python train.py --d_model=448 --head_dim=64 --norm_eps=1e-05 --positions="rope" --warmup_steps=431 --decay_shape="pow" --train_tokens=448200000 --steps=6839
Each number is 128 + 24 x the weight over the matrix's rms, rounded and kept within 0 to 255. Layers, rows and columns count from 0.

# layer 3 MLP up, 1792x448, rms 0.0138, rows 1039-1100, columns 224-335
[[109 121 134 121 114 109 114 147 133 129 149 143 103 121 132 119 148 114 133 127 150 146 133 149 120 142 136 130 123 119 141 134 100 147 142 150 128 139 138 132 129 111 117 116 138 112 136 145 104 119  81 147 127 136 158 118 141 157 150  97 121 154 138 119 126 104 141 123 129 134 143 153 129 119 114 132 130 135 111 155 139 137 117 113 129 129 139 122 139 124 119 104 118 125 150 122 135 124 148 127 111 131 133 115 131 129 116 132 143 134 115 128]
 [148 100 117 131 125 128 157  93 147  96 131 132 147 130 124 121 113 120 118 139 128  94 111 126 128 136 125 122 120 144 121 122 122 102 141 173 132 139 114 115 121 151 136 133 130 123 137 127 121 132 129 128 130 121 139 104 109 140 119 131 121 129 128 127 124 127 121 124 134 131 142 122 134 150 126 118 116 127 134 102 147 118 139 147 114 122 144 135 121 117 136 149 129 128 126 125 144 138 158 121 148 134 121 130 140 138 130 136 123 141 128 130]
 [112 121 130 112 102 113 150 136 128 126 130 133 120 120 147 149 124 113 145 125 132 124 143 156 116 121 129 129 124 134 137 138 131 159 154 122 136 125 156 116 125 137 117 104 132 115 115 118  96 136 123 109 123 131 127 113 122 140 150 130 122 129 125 116 136  73 147 128 132 124 127 141 134 111 105 125 106 139 112 116 127 136 132 112 136 120 134 142 118 135 121 133 149 148 132 128 113 128 127 138 119 121 136 128 141 120 114 126  85 107 119 133]
 [138 140 142 141 123 127 106 131 150 125 116 120 123 131 137 112 126 142 137 117 174  93 131 136 134 119 112 152 125 135 152 173 106 147 132 124 132 127 117 136 124 140 121 150 121 134 135 131 112 140 131 145 152 158 120 124 127 110 150 115 119 134 148 133 132 137 134 123 114 141 137 118 107 123 122 139 141 103 146 131 109 125 121 102 136 133 119 128 154 115 149 133 134 128 102 116 136 142 143 119 126 139 117 110 141 127 120 137 149 117 133 144]
 [103 153 127 146 130 144 147 133 129 115 110 109 112 148 115 104 159 121 120 136 129 113 155 138 121 115 117 129 109 124 132 162 147 147 172 116 141 145 144 113 150 133 138 141 140 120 138 125 114 130 131 130 122 159 135 122 126 122 139 136 133 141 135 127 136 118 152 122 108 139 114 137 110 129 103 144 119 133 148 141 139 128 154 113 117 102 135 134 143 148 139 110 135 155 111 115 136 124 142 135 114 125 145 117 130 143 113 126 117 123 130 120]
 [137 119 135 125 158 150 153 136 113 130 114 114 130 139 115 128 142 134 133 116 149 118 132 146 109 145 131 103  73 112 128 132 122 106 116 116 149 128 121 131 128 135 123 115 128 125 118 151 147 115 136 125 140 130 138 138 118 120 126 102 146 133 126 112 112 138 135 142 106 148 127 130 150 101 113 137 128 115 130 180 146 163 145 117 117 146  59 146 134 108 131 119  99 134 131 153 105 151 139 172 119 137 111 135 111 128 130 134 127 130 130 139]
 [135 166 132 110 130 123 132 129 116  97 123 120 118 134 135 121 138 114 128 123 126 130 152 124 142 138 110 162 127  96 155 137 123 170 119 133 136 138 135 157 124 170 140 111 140 117  91 162 118 121 168 131 131 116 150 130 139 107 131 115 137 154 114 121 122 111 154 119 129 150 140 121 134  82 105 121 145 140 153 189 135 142 135  97 141 103 105 139 138 110 129  90 132 143 105 133 129 135 130 129 109 127 127 122 130 140 102 125 122 135 129 120]
 [152 127 160 118 121 117 110 129 128 130 101 122 133 124 138  83 129 135 129 104 142 117 138 148 149 160 131 117 106 154 131 140 146 126 120 113 154 131 140 134 127 123 137 112 144 138 137 146 135 112 147 132 155 119 140 128 117 138 140 130 131 143 117 122 139 127 125 137 128 139 119 130 151 123 118 118 138 103 113 206 146 150 133 144 146 117 113 179 132 135 160  95 131 102 118 142 125 124 123 144 112 116 150 145 124 120 100 119 108 115 132 138]
 [112 125 184 118  78   8 119 177 229 195 170 148 166 167 155 163 131 132  88 115 133 164  98 127 161 233 100 129 150 143 124 128 137 108  76 132 210 167 177 118 127 140 149  33 118 110 192 133  86 188 152 149 115  42 134 139 128 111 156  21 162 155 109 139 154 171 171 135  73 115  97 145 198   6  72 168  87 122  68 181  81 118 115  32  82 119 255   0 189  78 123 109  91  34  61  84  94 135 117 168  60 113 138 103 193 181 156 208  86 151 191 121]
 [131 134 139 141 114 126 136 135 144 114 106 132 123 131 143 155 131 134 131 122 150 132 136 155 124 111 100 122  86 111 157 142 109 118 123 125 129 143 119 148 126 143 110 122 121 118 118 139 126 140 133 127 166 126 126 121 131 140 161  83 136 155 133 121 117 121 138 131 100 160 129 139 129  86 113 117 106 128 125 100 114 152 137 103 113 139 115  96 128 113 149 112 113 135 116 102 125 120 156 131 121 111 105 110 122 130 115 149 119 124 130 132]
 [ 75 144 155 118 145   0 186 151 223 122  69 130 255 228 230 204 178 145  31 157 174 157 110 159 211 226 137 123 127 125 127 157 223 139   1 130  87 119 110  81 116 130 106  91 109 139 184 195  90 168 237 179 122  74 203  83 131 154 108  44 152 110  73 158  87 157 132 171  83 144  99 153 205  96  62  86 152 175  65 149  73 125 103  71  92 129 255  44 197 108 140 151  63  29  32 105 131 123 169 148  85 184 146 168 179 162 175 219  43 129 103 103]
 [128 135 151 127 124 141 110 152 120 104 114 127 116 138 131 119 129 123 125 117 125 139 118 121 135 131 123 121 104 106 146 117 147 129 120 141 149 137 110 144 140 116 125 117 129 122 122 153 126 113 142 109 148 129 108 113 122 132 100 143 145 137 131 130 128 141 124 116 135 134 118 132 124 129 111 136 127 112 139 169 147 149 132 125 115 120 115 126 153  94 153 126 144 112 132 138 133 135 128 149 145 110 112 133 117 142 122 123 128 114 136 107]
 [154 106 128 113 117 104 133 142 152 102 131 132 122 135 141 140 115 105 132 128 138 144 150 143 147 120 110 155 124 113 149 123 128 127 114 110 114 124 157 153  91 133 125 119 127 112 127 130 111 120 118  86 164 132 102 132 132 131 145 110 130 143 130 121 137 109 141 129 140 148 146 129 121 107 132 110 141 131 154 146 143 134 124 112  92 134 151 106 129 105 111 119 137 128 105 109 146 144 114 136  97 118 111 123 129 128 127 143 138 132 143 123]
 [121 101 141 114 120 121 126 133 143 127 117 142 124 130 136 121 131 120 127 132 104 132 146 132 149 130 131 124 102 121 155 172 121 127 151 137 151 146 113 126 145 121 136 130 143 116 112 137 118 117 108 166 153 152 139 113 151 126 154 143 132 143 119 120 140 132 133 120 120 136 138 128 137 126 118 125 121 131 141 108 144 109 104  78 143 125 187  91 135 128 154 128 138 122 125  95 107 130 149 130 117 122 144 114 126 143 115 134 123 122 115 133]
 [124 104 154 109 112 130 147 160 113 121 153 127 131 120 123 112 112 135 125 123  91 114 139 100  95 129 111 119  94 109 163 126 116 174  90 111 128 155 139 140 153 104 121 114 128  84 114 120 101  92 122 135 162 137 133 145 152 143 112 128 151 174 139 105 135 124 170 102 156 153 125 144 134 112 108 139 142 152 104 136 125 168 124 111 123 114 148  92 121 138 122  88 118 131  86 112  97 147 116 123 128 125 160 124 134 153 127 128 117 129 124 135]
 [110 112 134 112 115 110 144 140 139 130 153 143 116 134 166 121 147 126 113 112 116 124 144 105 138 113 115 110 124 131 140 165  99 120 133 128 147 138 123 132 125 137 126 147 112 116 129 101 135 125 120 153 137 107 104 134 155 127 132 103 126 145 130 121 146 133 139 131 124 141 117 135 123 107 126 148 141 127 109  98 109 109 131  77 143 112  94 112 134 111 128 104 116 120 112 130 109 143 117 135 130 144 128 111 136 126 137 126 140 125 120 124]
 [140 111 120  86 132 119  98 115 133 119 132 134 112 133 137 120 120 135 122 137 155 135 140 153 130 132 120 122 114 120 137  78  87 155  88 115 122 135 140 159 122 127 111 142 129 121 132 140 115 118 111 122 131 129 113 147 141 152 140 128 132 135 128 122 135 151 145 103 122 146 152 124 127 128 118 111 136 114 120 117 133 157 122 120 108 125 157  89 132 118 122 136 124 123 134 121 133 113 152 145 128 128 113 136 132 132 118 126 131 126 113 120]
 [124 136 117 145 133  92 120 141 129 114 117 118 132 121 142  85 154 141 122 131 140 110 119 127 106 145 114 151 140 125 128 131 108 121 135 132 132 135 128 124 131 143 128 125 129 131 118 163 144 130 159 136 135 127 127 126 135 139 118 128 116 132 110 127 145 112 127 152 122 131 136 111 125 121 124 121 119 125 129 168 111 129 110 136 136 107 111 174 159 131 128 150 139 141  98 150 136 131 128 136 141 134 126 152 124 123 121 116 157 120 125 123]
 [140  99 146 112 149 119 119 138 131 119 130 138 150 125 136 131 154 121 128 112 142 109 113 148 148 158 119 117 117 128 141  90 123 123  97 107 142 138 126 127 111 126 118  93 134 112 128 149 119 111 123 121 128 125  98 122 142 126 119 122 122 134 121 114 159 137 152 144 136 153 151 117 120 136 122 142 154 124 136 158 140 127 143  99 122 125 151 142 135 117 117 134 121 111 134 124 113 152 135 153  88 129 123 140 133 124 131 127 129 141 138 150]
 [109  88 123 109 136 130 155 140 139 119 140 132 138 119 143 120 127 118 139 148 124 114 154 126 130 143 118 143 128 128 129 141 128 141 151 121 146 152 145 122 126 123 146 113 125 109 124 119 107 111 116 131 141 146 140 115 146 127 142 122 123 130 133 123 144  89 143 134 134 136 137 128 124 136 133 134 140 163 144  91 121 118 131 107 120 123 130 115 120 134 134 130 129 135 127 122 137 131 128 123 102 125 157 138 115 135 123 130 158 138 115 129]
 [126 126 129 129 113 137 147 128 120 123 156 136  93 130 132 134 143 120 133 137 131 128 132 129 100 171 120 135 137 127 136 128 145 119 132 149 150 132 156 124 105 105 128 132 111 120 120 144 134  99 119 142 135 120 153 130 127 131 126 111 126 119 136 122 137  98 130 130 128 138 109 114 127 107 110 129 133 147 130 135 103 143 145 119 136 115  92 134 132 131 117 128 147 158 121 128 158 132 105 148 146 122 135 139 147 137 108 117 132 132 137 101]
 [111 148 159 115 136 141 132 157 118 110 111 111 137 114 140 126  96 131 147 126 136 124 151 153 137 127 128 105 100  86 146 149 137 115 113 128 128 149 125 152 138 140 131 118 121 123 104 105 135 116 135 120 141 121 146 146 111 133 123 149 146 136 130 111 123 121 148 102 116 137 112 118 146 116 107 132 114 125 126 131 135 162 137 129 117 107 136 105 124 119 148  91 126 150 113 139 119 130 132  99  71 119 138 141 109 126 111 147 141 144 124 140]
 [119 142 187  98 127 113  99 210  37 111 197 186 178 117 147  89  71 109 160  39  76  77  80 171 171 154 118  61 208 180 191 108 172 133  93  75 166 110 161 181 141  61 187  93 148  20 190 159 130 110  88 136 122 140 151 108  80 112  77 125 192 219 103  71 167 255 219 101 154 110 154 161 177 164  41 196 140  36  95 152 183 178 138 116 131 141 181  85 114 157 191 191 148 133 151 175 191 150  85 183 223 172 127 169 144 136 173 177 157 113  72 115]
 [148 101 147 135 123 141 155 145 140 102 106 151 125 150 120 160 113 113 127 127 133 146 124 137 122 143 119 146  98 110 150 140 141 128 113 112 157 132 148 118 101 108 113 125 131 121 126 143 126 106 124 121 150 127 141 103 109 140 143 123 125 134 134 131 128 142 143 123 146 148 143 141 118 141 115 121 156 146 168 128 126 121 118  99  90 157 150 116 154 106 155 117 123 131 153 109 124 147 135 143 113 128 110 129 136 137 134 128 121 146 122 115]
 [122 123 142 114 118 147 132 151 153 128 103 122 121 119 133 125 133 106 135 123 161 103 105 152 142 141 114 113 141 111 152 131 135 158 137 132 155 143 154 138  91 139 130 116 125 107 137 127 113  86 132 137 139 107 151  88 124  80 117 160 143 152 143 116 143 117 151 104 133 142 104 136 138 113  95 135 125 160 122 164 140 132 130 109 169 121 166 175 133 146 168 147 134 119 116 123 135 130 119 130  89 118 127 115 102 134 134 117 109 129 135 153]
 [134 106 130 106 123 141 123 150 146 116 118 144 136 131 139 126 129 116 139 129 142 124 125 146 165 144 120 116 120 116 163 134 134 123 119 116 142 134 142 133 129 158 140 123 140 110 138 150 119  87  98 159 155 141 144 126 138 136 113 134 135 148 148 115 145 148 133 138 144 151 134 148 136  91 102 136 138 126 133 118 157 105 140  89 147 123 154  88 133 127 129 124 111 135 131 135 106 134 125 128 125 113 114 107 120 136 137 138 138 130 136 150]
 [115 111 153 134 111 143 147 137 133 130 101 124 120 130 133 117 113 117 121 112 123  97 136 141 141 112 113 120 111 108 170 123 139 134 126 147 149 145 122 129 117 107 111 103 153  95 137 111  88  87 120 147 119 140 143 112 135 107 143 115 148 163 130 108 141 117 160 111 130 128 150 173 129  85  98 136 128 175 112 107 156 148 154  98 124 118 165 132 143 138 137  99 113  91 115 130 148 135 133  92  89 112 141 108 109 139 146 119 150 147 140 132]
 [136 157 118 172 127 107  99 116  92 144 103  57 157 122 105 104 128 132 108 148 126 201 143 139  66 174 114  79 113  88 139 121 164 152 134 126 127  77 148 133 114 143 121 163 110 166 123  91 175 117 107  93 100  75 171 232 117  98 183  88 115 122 131 125  88  94 117 137  42  84  57 131 106 123 121 125 143 151 147 147 147 167 149 161 114 114  64 191  99 177 163 163 172 113 123 128 147  95 203 127  92 140 199 130  24  30 139 137  93 116 133 121]
 [133 102 140 129 122 165 151 142 121 108 168 128  95 125 140 134  96  94 117 129 124 131 138 143 144  95 142  92 130 121 129 118 163 122 106 117 136 110 139 127 127 151 153 151 120 107 143 128 128  58 106 158 139 125 173 114 123 111  78 134 146 137 133 159 126 108 139 119 144 152  98 153 130  82 131 107 161 130 123  81 108 117 148 118 107 124 148  96 103 139 133 142 106 125 126 137 123 112 128 139 113 140 103 120 147 151 172 107 133 139 141 121]
 [123 135 131 145 123 135 130 124 120 125 118 103 128 134 117 105 140 129 120 122 140 119 139 140 134 123 134 121 135 114 129 128 136 130 123 141 124 120 106 137 112 130 140 123 132 133 131 130 137 140 136 125 118 129 136 145 144 122 104 127 131 131 128 129 123 131 127 150  88 116 111 120 145 138 118 159 138 137 109 161 132 141 133 133 146 126  88 154 115 143 127 136 136 118 116 123 133 140 120 114 130 122 133 147 112 141 112 153 125 116 133 130]
 [101  42 123  67 150 135 255 206  96 158 155 121 136 176 215 106  35   5 170 172 120  62 213 179 170 118  52  56 139 153 177  69 101  52 169 227 215 227 119 149  73  62  93  94 158  87 106 223 134  89 116  38 142 164  89 150 255 100  78 155 158 194 107  54 119 255 155  94 215 129 129 255 255  59  63 159 192 173  89  76 191 181 210  11 105 124 132 182 183 162  98  49 130  59  70  95 219 114 236 219  85 132 141 181  89   0 120 158  37 146  90 151]
 [140 112 147 146 135 132 136 128 110 123 125 133 100 139 115 150 117 112 121 116 101 153 119 121 102 111 125 139 130 121 148 122 109 120  99 114 155 139 141 125 128 104 137 124 136 127 147 156 110 123 111 125 144 150 128 112 132 136 129 119 125 141 118 142 116 124 137 135 141 137 139 148 118 117 123 136 121  96 155 132 100 117 123 107 118 132 141 102 148 125 151 122 127 132 143 110 144 135 130 168 128 130 102  98 123 125 138 108 119 129 127 113]
 [160 121 138 135 156 156 136 103 112  81 131 150 118 105 212 113  99 138 124 145 140 154 136 142 118 102  64 133 126 183 103  61 145 107 156 131 117 110 159  83 105 120  87 113 204 160 192 162 117 146  93 159 117 137 130  71 197 111 159 149 104 116 127 152  77 195 168 102 100 152 123  87 149 150 124 180  79 136 101  20  90 138 143 114  82 131 124 163 122 158  72 217 108 147  67  95 143  93  99  81 149 143  83 137 103 107  81 184  90 129 142 113]
 [121 121 158  76 124 127 130 109 146 134 130 129 120 147 126 129 162 116 120 127 107 144 137 161 140 181 124 141 102 122 146 175 140 129 134 127 146 147 132 134 110 149 120 137 123 111 115 111 126 122  83 142 116 144 168 109 144 118 134 136 135 148 139 122 141 122 146 116 117 134  91 135 126 125  92 136  99 145 146 147 134 142 140 137 113 127 134  89 136 111 140  85 125 150 143 133 118 135 142 112 128 135 154 129 132 137 119 127 128 141 136 118]
 [125 121 150 119 137 145 128 121 129 105 144 130 128 119 147 136 128 134 137 115 140 155 113 134 123  92 134 117 123 125 161 125 150 120 104 164 144 139 118 134 136 147 110 118 109 117 115 127 137 125 123 123 157  92 152 150 110 129 143 120 128 123 133 125 121 143 142 121 129 148 147 123 116 117 131 135 105 126 134 109  86 137 132 147 119 134  99  88 126  92 139 125 116 122 130 120 124 133 135 110 181 119 139 115 128 134 139 112 132 142 146 134]
 [113 123 104  96 101  88 139 158 146  53  70 132 150 162 172 138 105 119  98 175 200 112  73 121  71 150  80  69 116 118 157  85  94 156 103 162 108  98 146 175  78 107  96 201 105 129  85 165 135  36 123 190  98 124 154 210 115 146 153  73 105 170 130  87 104 134 157 143 133 138 113 119 157 118  58 132 133 133 135 107 212 109  98 162  68 142  83 109 185 126 181 155 198  16  47 165 171 137 197  94 213 138 148 145 117  32 131 164  34 108 153 118]
 [124 134 126 131 124 121 105 131 128 129 147 137 113 123 117 123 146 117 140 122 123 133 117 114 115 156 121 136 112 116 140 102  80 111 111 120 126 134 112 147 135 150  87 153 119 131 107 166 134 110 111 145 104 135 155 159 121 151  95 123 140 122 140 125 131 141 127 106  92 136 116 105 124 103 130 112  93  88 124 154 150 120 144 117 128 111 103  93 140 106 121 123 125 128 125 132 117 126 134 117 132 135  99 108 120 128 133 100 153 118 125 117]
 [144 121 151 122 110 120 125 120 159 116  97 113 144 143 136 135 146 125 127 120 117 119 129 149 111 133 113 142  92 113 165 162 110 150 119 107 154 148 155 150 102 130 124 110 133  96 131 133  99 106 120 134 138 142 142 103 146 130 165 112 144 179 136 101 143 112 157 101 128 148 149 171 133 132  77 140 121 151 127 142 145 148 125  70 121 114 148  69 160 132 128  89 131  78 120  99 118 138 143 122 109 123 127 105 113 143 108 159  91 134 128 143]
 [124 134 137 108 117 163 135 148 135 108 126 131 128 126 154 160 134 109 122 108 141 124 141 168 137 169 126 113 119 128 135 155 121 135 107 110 132 131 128 137 132 124 105 125 126 126 136 121 126 119 136 119 122 130 104 130 139 157 137 140 138 138 122 119 139 109 155 131 121 145 114 137 136 131  96 142 141 112 120 173 106 158 134 119 141 121 140  99 128 124 157 100 141 150 105 118 113 151 144 118  87 132 106 131 141 128 101 122 116 110 123 142]
 [110 119 143 130 114 138 128 133 124 120 124 124 134 117 137 130 134 129 128 110 151 114 137 129 119 107 108 106 119 131 154 147 110 132 130 129 155 126 136 133  99  96 127 117 138 110 119 118 131 106 118 137 136 102 124 119 134 117 153 110 140 141 132 114 152 126 159 136 136 145 129 147 135 117  87 149 161 146 112  82 103 157 136  93 155 124 137 106 139 132 147 139 123 132  96 102 100 128 120 121  87 131 132  98 126 134 114 130 118 135 130 139]
 [149 135 122 139 124 112 131 104 134 142 149 140 131 137 132 132 153 147 127 119 105 151 168 111 140 147 123 122 142 124 133 144  87 121 132 132 122 136 128 122 164 125 113 139 133 135 117 103 127 121 115 151 135 121 103 152 138 118 127 117 134 127 130 136 123 143 135 140 101 133 137 101 109 107 146 144 101 135 126  83 109  92 138 126 133 116 126 116 102 133 127 136 127 137 134 122 114 137 127 145  89 123 157 121 130 138 136 120 156 104 125 124]
 [124 112 135  91 101  99 139 138 155  92 127 137 123 137 154 140 118 122 111 100  99 114 141 182 136 122 112 134 101 109 171 131 128 145 133 120 133 152 156 160 145 188 174  79 125  98 133 128 111 101 121 113 157 104 186 119 150 125 127  96 147 181 130  98 151 120 178 111 141 149 127 191 137  87  90 149 105 147 117 130 132 171 130  47 113 115 114  74 157 122 150  80 109 137 100 127 103 143 136 106 124 114 142 121  84 140 133 139 152 166 112 132]
 [122 122 142 106 109 112 112 108 108  95 144 114 120 120 141 108 151 134 124 112 109 111 135 106 131 126 120 166 129 138 154 112 108 106 153 142 121 141  91 153 150 116 108 125 129 110 116 164 122 138 132 125 140 144  95 141 128 134 108 131 129 140 122 115 134 118 142 131 151 132 116 123 134 119 123 137 117 113 121 139 144 140 127 112 110 114 150 126 142 120  95 141 118 146  81 116 123 135 123 126 120 135 118 132 140 129 119 129 125 125 132 117]
 [136 127 121  86 107  90 144 126 122 100 136 144 126 118 146 137 110 134 139 138 130 140 122 142 152 127 110 132 117 125 144  94 118 118 115 137 132 144 143 135 156 147 116 113 131 106  95 155 127 117 139 149 141 112  95 116 125 155 137 125 127 163 128 119 140 130 136 124 132 147 140 140 140 103 126 160  94 105 125  96 122 117 126  91 132 123 192  89 141 135 130 159 140 133 144 118 112 125 136 133 120 109 144 113 114 137 110 156 116 128 115 129]
 [118 116 134 109  94 141 122 113 123 143 154 117 145 125 141 123 108 137 112 105  84 137 125 125 144 115 128 115 144 151 140 112 138 170 125 152 135 129 141 143 139 139 141 146 144 126 146 102 125 106 142 123 114 131 155 135 156 129 154  98 118 144 123 132 119 126 137 103 141 132 146 130 128 106 137 141 117 149 109  92 140 142 154 146 151 102 143 156 108 146 136 107 119  90 123 136 157 125 115  95 174 125 129 129 131 117 161  88 127 150 126 129]
 [123  96 146  75  95 112 157 112 134 125 155 130 113 108 133 112 109 126 135 121 139 134 135 127 143 161 123 119 116 119 139 143 125 160 139 132 109 145 137 140 136 142 115 122 135 108 115 124 126 104 100 152 141 124 123 146 129 132 117 129 141 140 138 112 126 124 163  98 137 136 121 135 131 113 122 121 113 133 114 128 118 119 147 104 136 112 136 122  93 117 140 141 114 149 130 113 117 117 144 115 154 129 152 136 145 134 121 118 129 136 117 127]
 [154 136 118 128 132 116 118 136 124 121 121 131 123 116 150 119 133 136 132 119 145 110 146 135 116 130 124 110  72 112 155 141 118 116 111 127  98 126 129 151 133 114 122 110 138 121 111 138 135 109 139 123 114 130 168 157 110 130 119 132 133 139 128 113 115 153 148 128 108 142 117 123 124 104 108 104 113 109 114 133 146 149 151 127 101 133 139 121 142 110 137  91 130 122 104 123 103 129 154  98 112 119 121 133 138 135 106 124 128 126 134 129]
 [154 126 150 113 113 123 108 126 126 122 115 136 121 120 129 140 118 121 141 114 139 115 139 124 130 113 125 130 134 110 132 111 115 154 111  89 122 124 138 144 100 119 142 126 132 122 158 135 124 117 124 127 129 139 112 118 124 127 118  98 144 137 135 119 139 129 141 116 135 156 141 146 147  92 115 100 107 135 147 152 128 126 121 115 117 129  98 103 126 112 149 123 129 117 139 145 124 111 111 153 123 132 116 112 129 129 134 134 117 127 115 115]
 [119 162 125 112  37 129 155 194 205  90 147 166  87 119 169  85 122 140 119 124  82  87 116 150 100  61 104 140 185 124 200 107 106 143  97  49 147 120 159 118 139 203 146 121 141  71 163 197 126 120 170 169 169  96 167  93  98  92 155 134 139 213  99 114 137 114 187 135 124 192 118 230 196  37  54 132 188 151 165 162  17 155  99  57 156  51 170 123 151  26 148  87 157 170 120 164 130 126  86 115 129 103  25 144  86 175 163  95 134 161  98 116]
 [135 126 132 104 133 148 142 133 163 124 120 154 119 124 149 116 119 112 125 127 148 129 133 164 132 137 116 121 106 115 153 118 121 142 120 144 146 146 114 143 115 138 118 108 123 114 129 107 126 127 142 117 125 122 131  99 144 139 134 127 138 145 118 111 146 138 141 116 137 148 141 128 108 110 109 119 105 126 123 130 135 163 109 108 118 109 132 116 153 121 151 124 142 127 115 121 132 131 161 125 108 128 113 112 108 132 116 107 137 130 118 132]
 [127  93 159  96 150  98 159 164 117 123 163  78  92 148 123 143 109 147 118 130 147 121 193 110 135 162 113 101  92  86 156 168 147 132 163 131 194 125 104 183  83 140 109 113  69 140 106  81 151  83  76 151 140  70 174 213 107  65 163 112 174 145 123  46 114  98 150  96  49 112  59 146 123 128  91 155 144 155 174 160  95 172 157 139 106 127  72 117 130 188 190  52 169 143 124 152 113 118 217 149  94 136 171 101  22  22 125 167 109 169 115 140]
 [116 102 120 108 115 118 144 152 123 139 116 132 126 141 146 115 133 104 139 126 119 116 111 146 145 158 135 106 120 130 111 112 135 152 126 102 128 143 128 132 133 146 145 113 131 114 124 105 121 120 136 138 120 120 122  95 121 125 136 171 132 141 134 126 131 147 141 113 111 118 133 128 110 148 125 140 120 130 129 153 144 107  83 111 147 114 173 107 136 129 155 125 115 119 146 125 117 144 150 125 118 130 145 123  99 119 129 128 131 115 109 147]
 [148 142 154  60 107 124 206 211 178 108  99 116 120  96 170  65 136 102 165  93 142  88 136 134  92 144 128 162 119 112 214 170 119 134 139 142 152 156 144 167 119 124 133 101 138  74 109 126  90 121 121 118 154 140 163 101 168 114 162 126 129 196 131  98 146  61 211 116 158 156 149 157 146  73  52 160  97 132 112 179  72 137 137  37 135 119 196 158 170 137 130  71 130 120 104 128 119 126 101 111 160 134 153 148 133 145  86 158 134 136 115 148]
 [136 103 151  96 126 148 137 140 141  95 109 140 136 122 144 140 114 110 129 114 140 110 133 129 151 140 113 144  89 101 146 114 130 131 112  97 156 128 115 131 118 126 123 130 141 105 143 139 130 114 113 117 145 140 112 111 125 110 139 110 144 149 136 125 154 140 146 125 164 166 149 146 145 112 103 108 134 136 140 133 138 136 130 103 139 142 172  78 152 105 140 105 142 109 149 120 117 130 128 105 102 131 107 115 133 129 130 136 100 132 145 123]
 [143 134 129 114 132 124 171 121 133 109 136 125 120 135 133 122 140 119 124 123 132  85 127 142 161 126 116 116 124 131 138  98 150 140 124 124 137 141 134 125 127 140 120 118 141 107 132 134 112 119 133 137 117 109 124 126 131 121 142 139 137 149 118 118 132 148 160 125 164 157 145 133 131 109 105 127 141 116 151  79 155 123 169 113 100 145 161 115 162 121 143 128 136 117 119 127 119 122 162 119 116 108 120 110 127 125 130 111 104 137 128 139]
 [129 125 132  87 118 131 145 133 137 101 113 130 116 118 151 144 147 116 139 119 125 138 138 164 142 117 122 139 110 141 131 107 148 143 150 131 127 133 141 136 131 152 141 106 126 113 116 147 140 105 131 106 140 128 135 111 140 138 150 122 148 146 131 124 142 111 145 129 139 167 123 132 126 106 111 103 114 142 129 161  88 153 143  99 134 121 179 111 137 127 125 139 128 163 141 111 127 125 122  94 146 126 125 123 143 135 121 124 113 121 145 119]
 [113 126 143 100 114 134 145 118 160 120 110 131 133 128 130 134  96 113 131 128 140 124 150 120 131 106 146 109 116 120 132 124 125 137 128 144 148 140  97 127 129 152 118 146 125 134 119 111 129 116 108 117 120 117 129 121 131 138 139 137 131 130 118 124 113 123 118 127 117 146 114 121 135 118 130 130 108 149 101  93 133 159 144 128 142 123  94  82 101 126 138  90 128 140 126 103 133 121 105 118 172 139 119 105 124 140 136 128 116 136 138 141]
 [149 144 108 119 119 148 149 133 148 118 110 114 125 131 128 134 115 114 133 127 117 132 127 124  98  97 145 115 118 134 134 131 113 145 117 127 112 134 143 130 128 148 125 156 137 131 115 113 125 101 144 138 129 126 160 154 119 110 143 149 131 128 134 130 105 128 142  96 126 125 139 119 113 116 137  98 139 111 138  84 114 161 179 139 115 124 112 111 119 120 130 105 123 108 117 124 153 104 138 115 142 143 123 130 117 138 145  93 101 128 155 137]
 [129 132 137 112 130 135 106 124 121  99 154 117 121 123 121 133 160 151 129 121 135 131 114 134 111 148 130 134 115 111 151 119 122 139 127 130 125 120 122 163 128 136 115 124 117 119 111 138 137  98 126 114 136 125 141 128 125 134 108  90 137 150 133 114 136 123 144 112 105 160 124 104 112 112 104 138 108 132 121 163 132 166 130 122 102 134 132 109 136 115 125 124 123 128 104 136 132 135 137 155 110 122 113 134 131 141 124 138  87 126 140 125]
 [120 133 151 129 135 128 180 118  98 109 121  96 143 139 131 128 133 129 142 111 135 112 133 129 157 133 125 104 123 117 140 150 133 124 133 128 121 135 114 126 137 139 136 107 129 132 122 131 129 152 136 123 146 130 124 132 128 128 139 103 147 129 103 122 120 122 138 124 119 125 112 136 138 140 123 141 108 134 127 131 166 136 121 114 131 143 103 158 119 137 156 135 117 127 130 159 133 149 134 151 104 116 141 122 121 119 110 135 118 146 113 122]
 [132 106 117 129 121 146 133 132 112 139 108 120 128 119 140 126 102 130 124 128 126  97 134 124 117 143 120 125 128 109 155 125 112 125 127 127 138 143 150 133  99 123 117 141 129 119 121 127 125 134 151 117 149 129 135 144 148 132 125 101 152 153 132 134 140 134 137 124 130 152 121 129 117 109 113 135 142 135 115 148 105 148 118 119 112 129 156 108 121 142 139 101 128 110 144 109 119 120 128 108  93 107 141 108 108 137 125 113 152 122 135 121]
 [116 108 134 122 124 147 109 147 105 126 128 147 154 139 123 120 142 139 129 128 131 144 124 135 129 112 131 129 113 124 148 126 123 135 122 131 142 132 118 132 129 133 136  94 134 125 127 152 123 139 133 138 138 142 121 148 139 125 137 129 126 139 131 124 113 126 143 123 136 130 138 111 110 105 119 115 106 104 131 128 134 127 112 105 123 125 125 104 127 122 144 129 100 119 109 122  91 127 135 147 113 122 135 109 117 135 112 114 125 119 143 140]]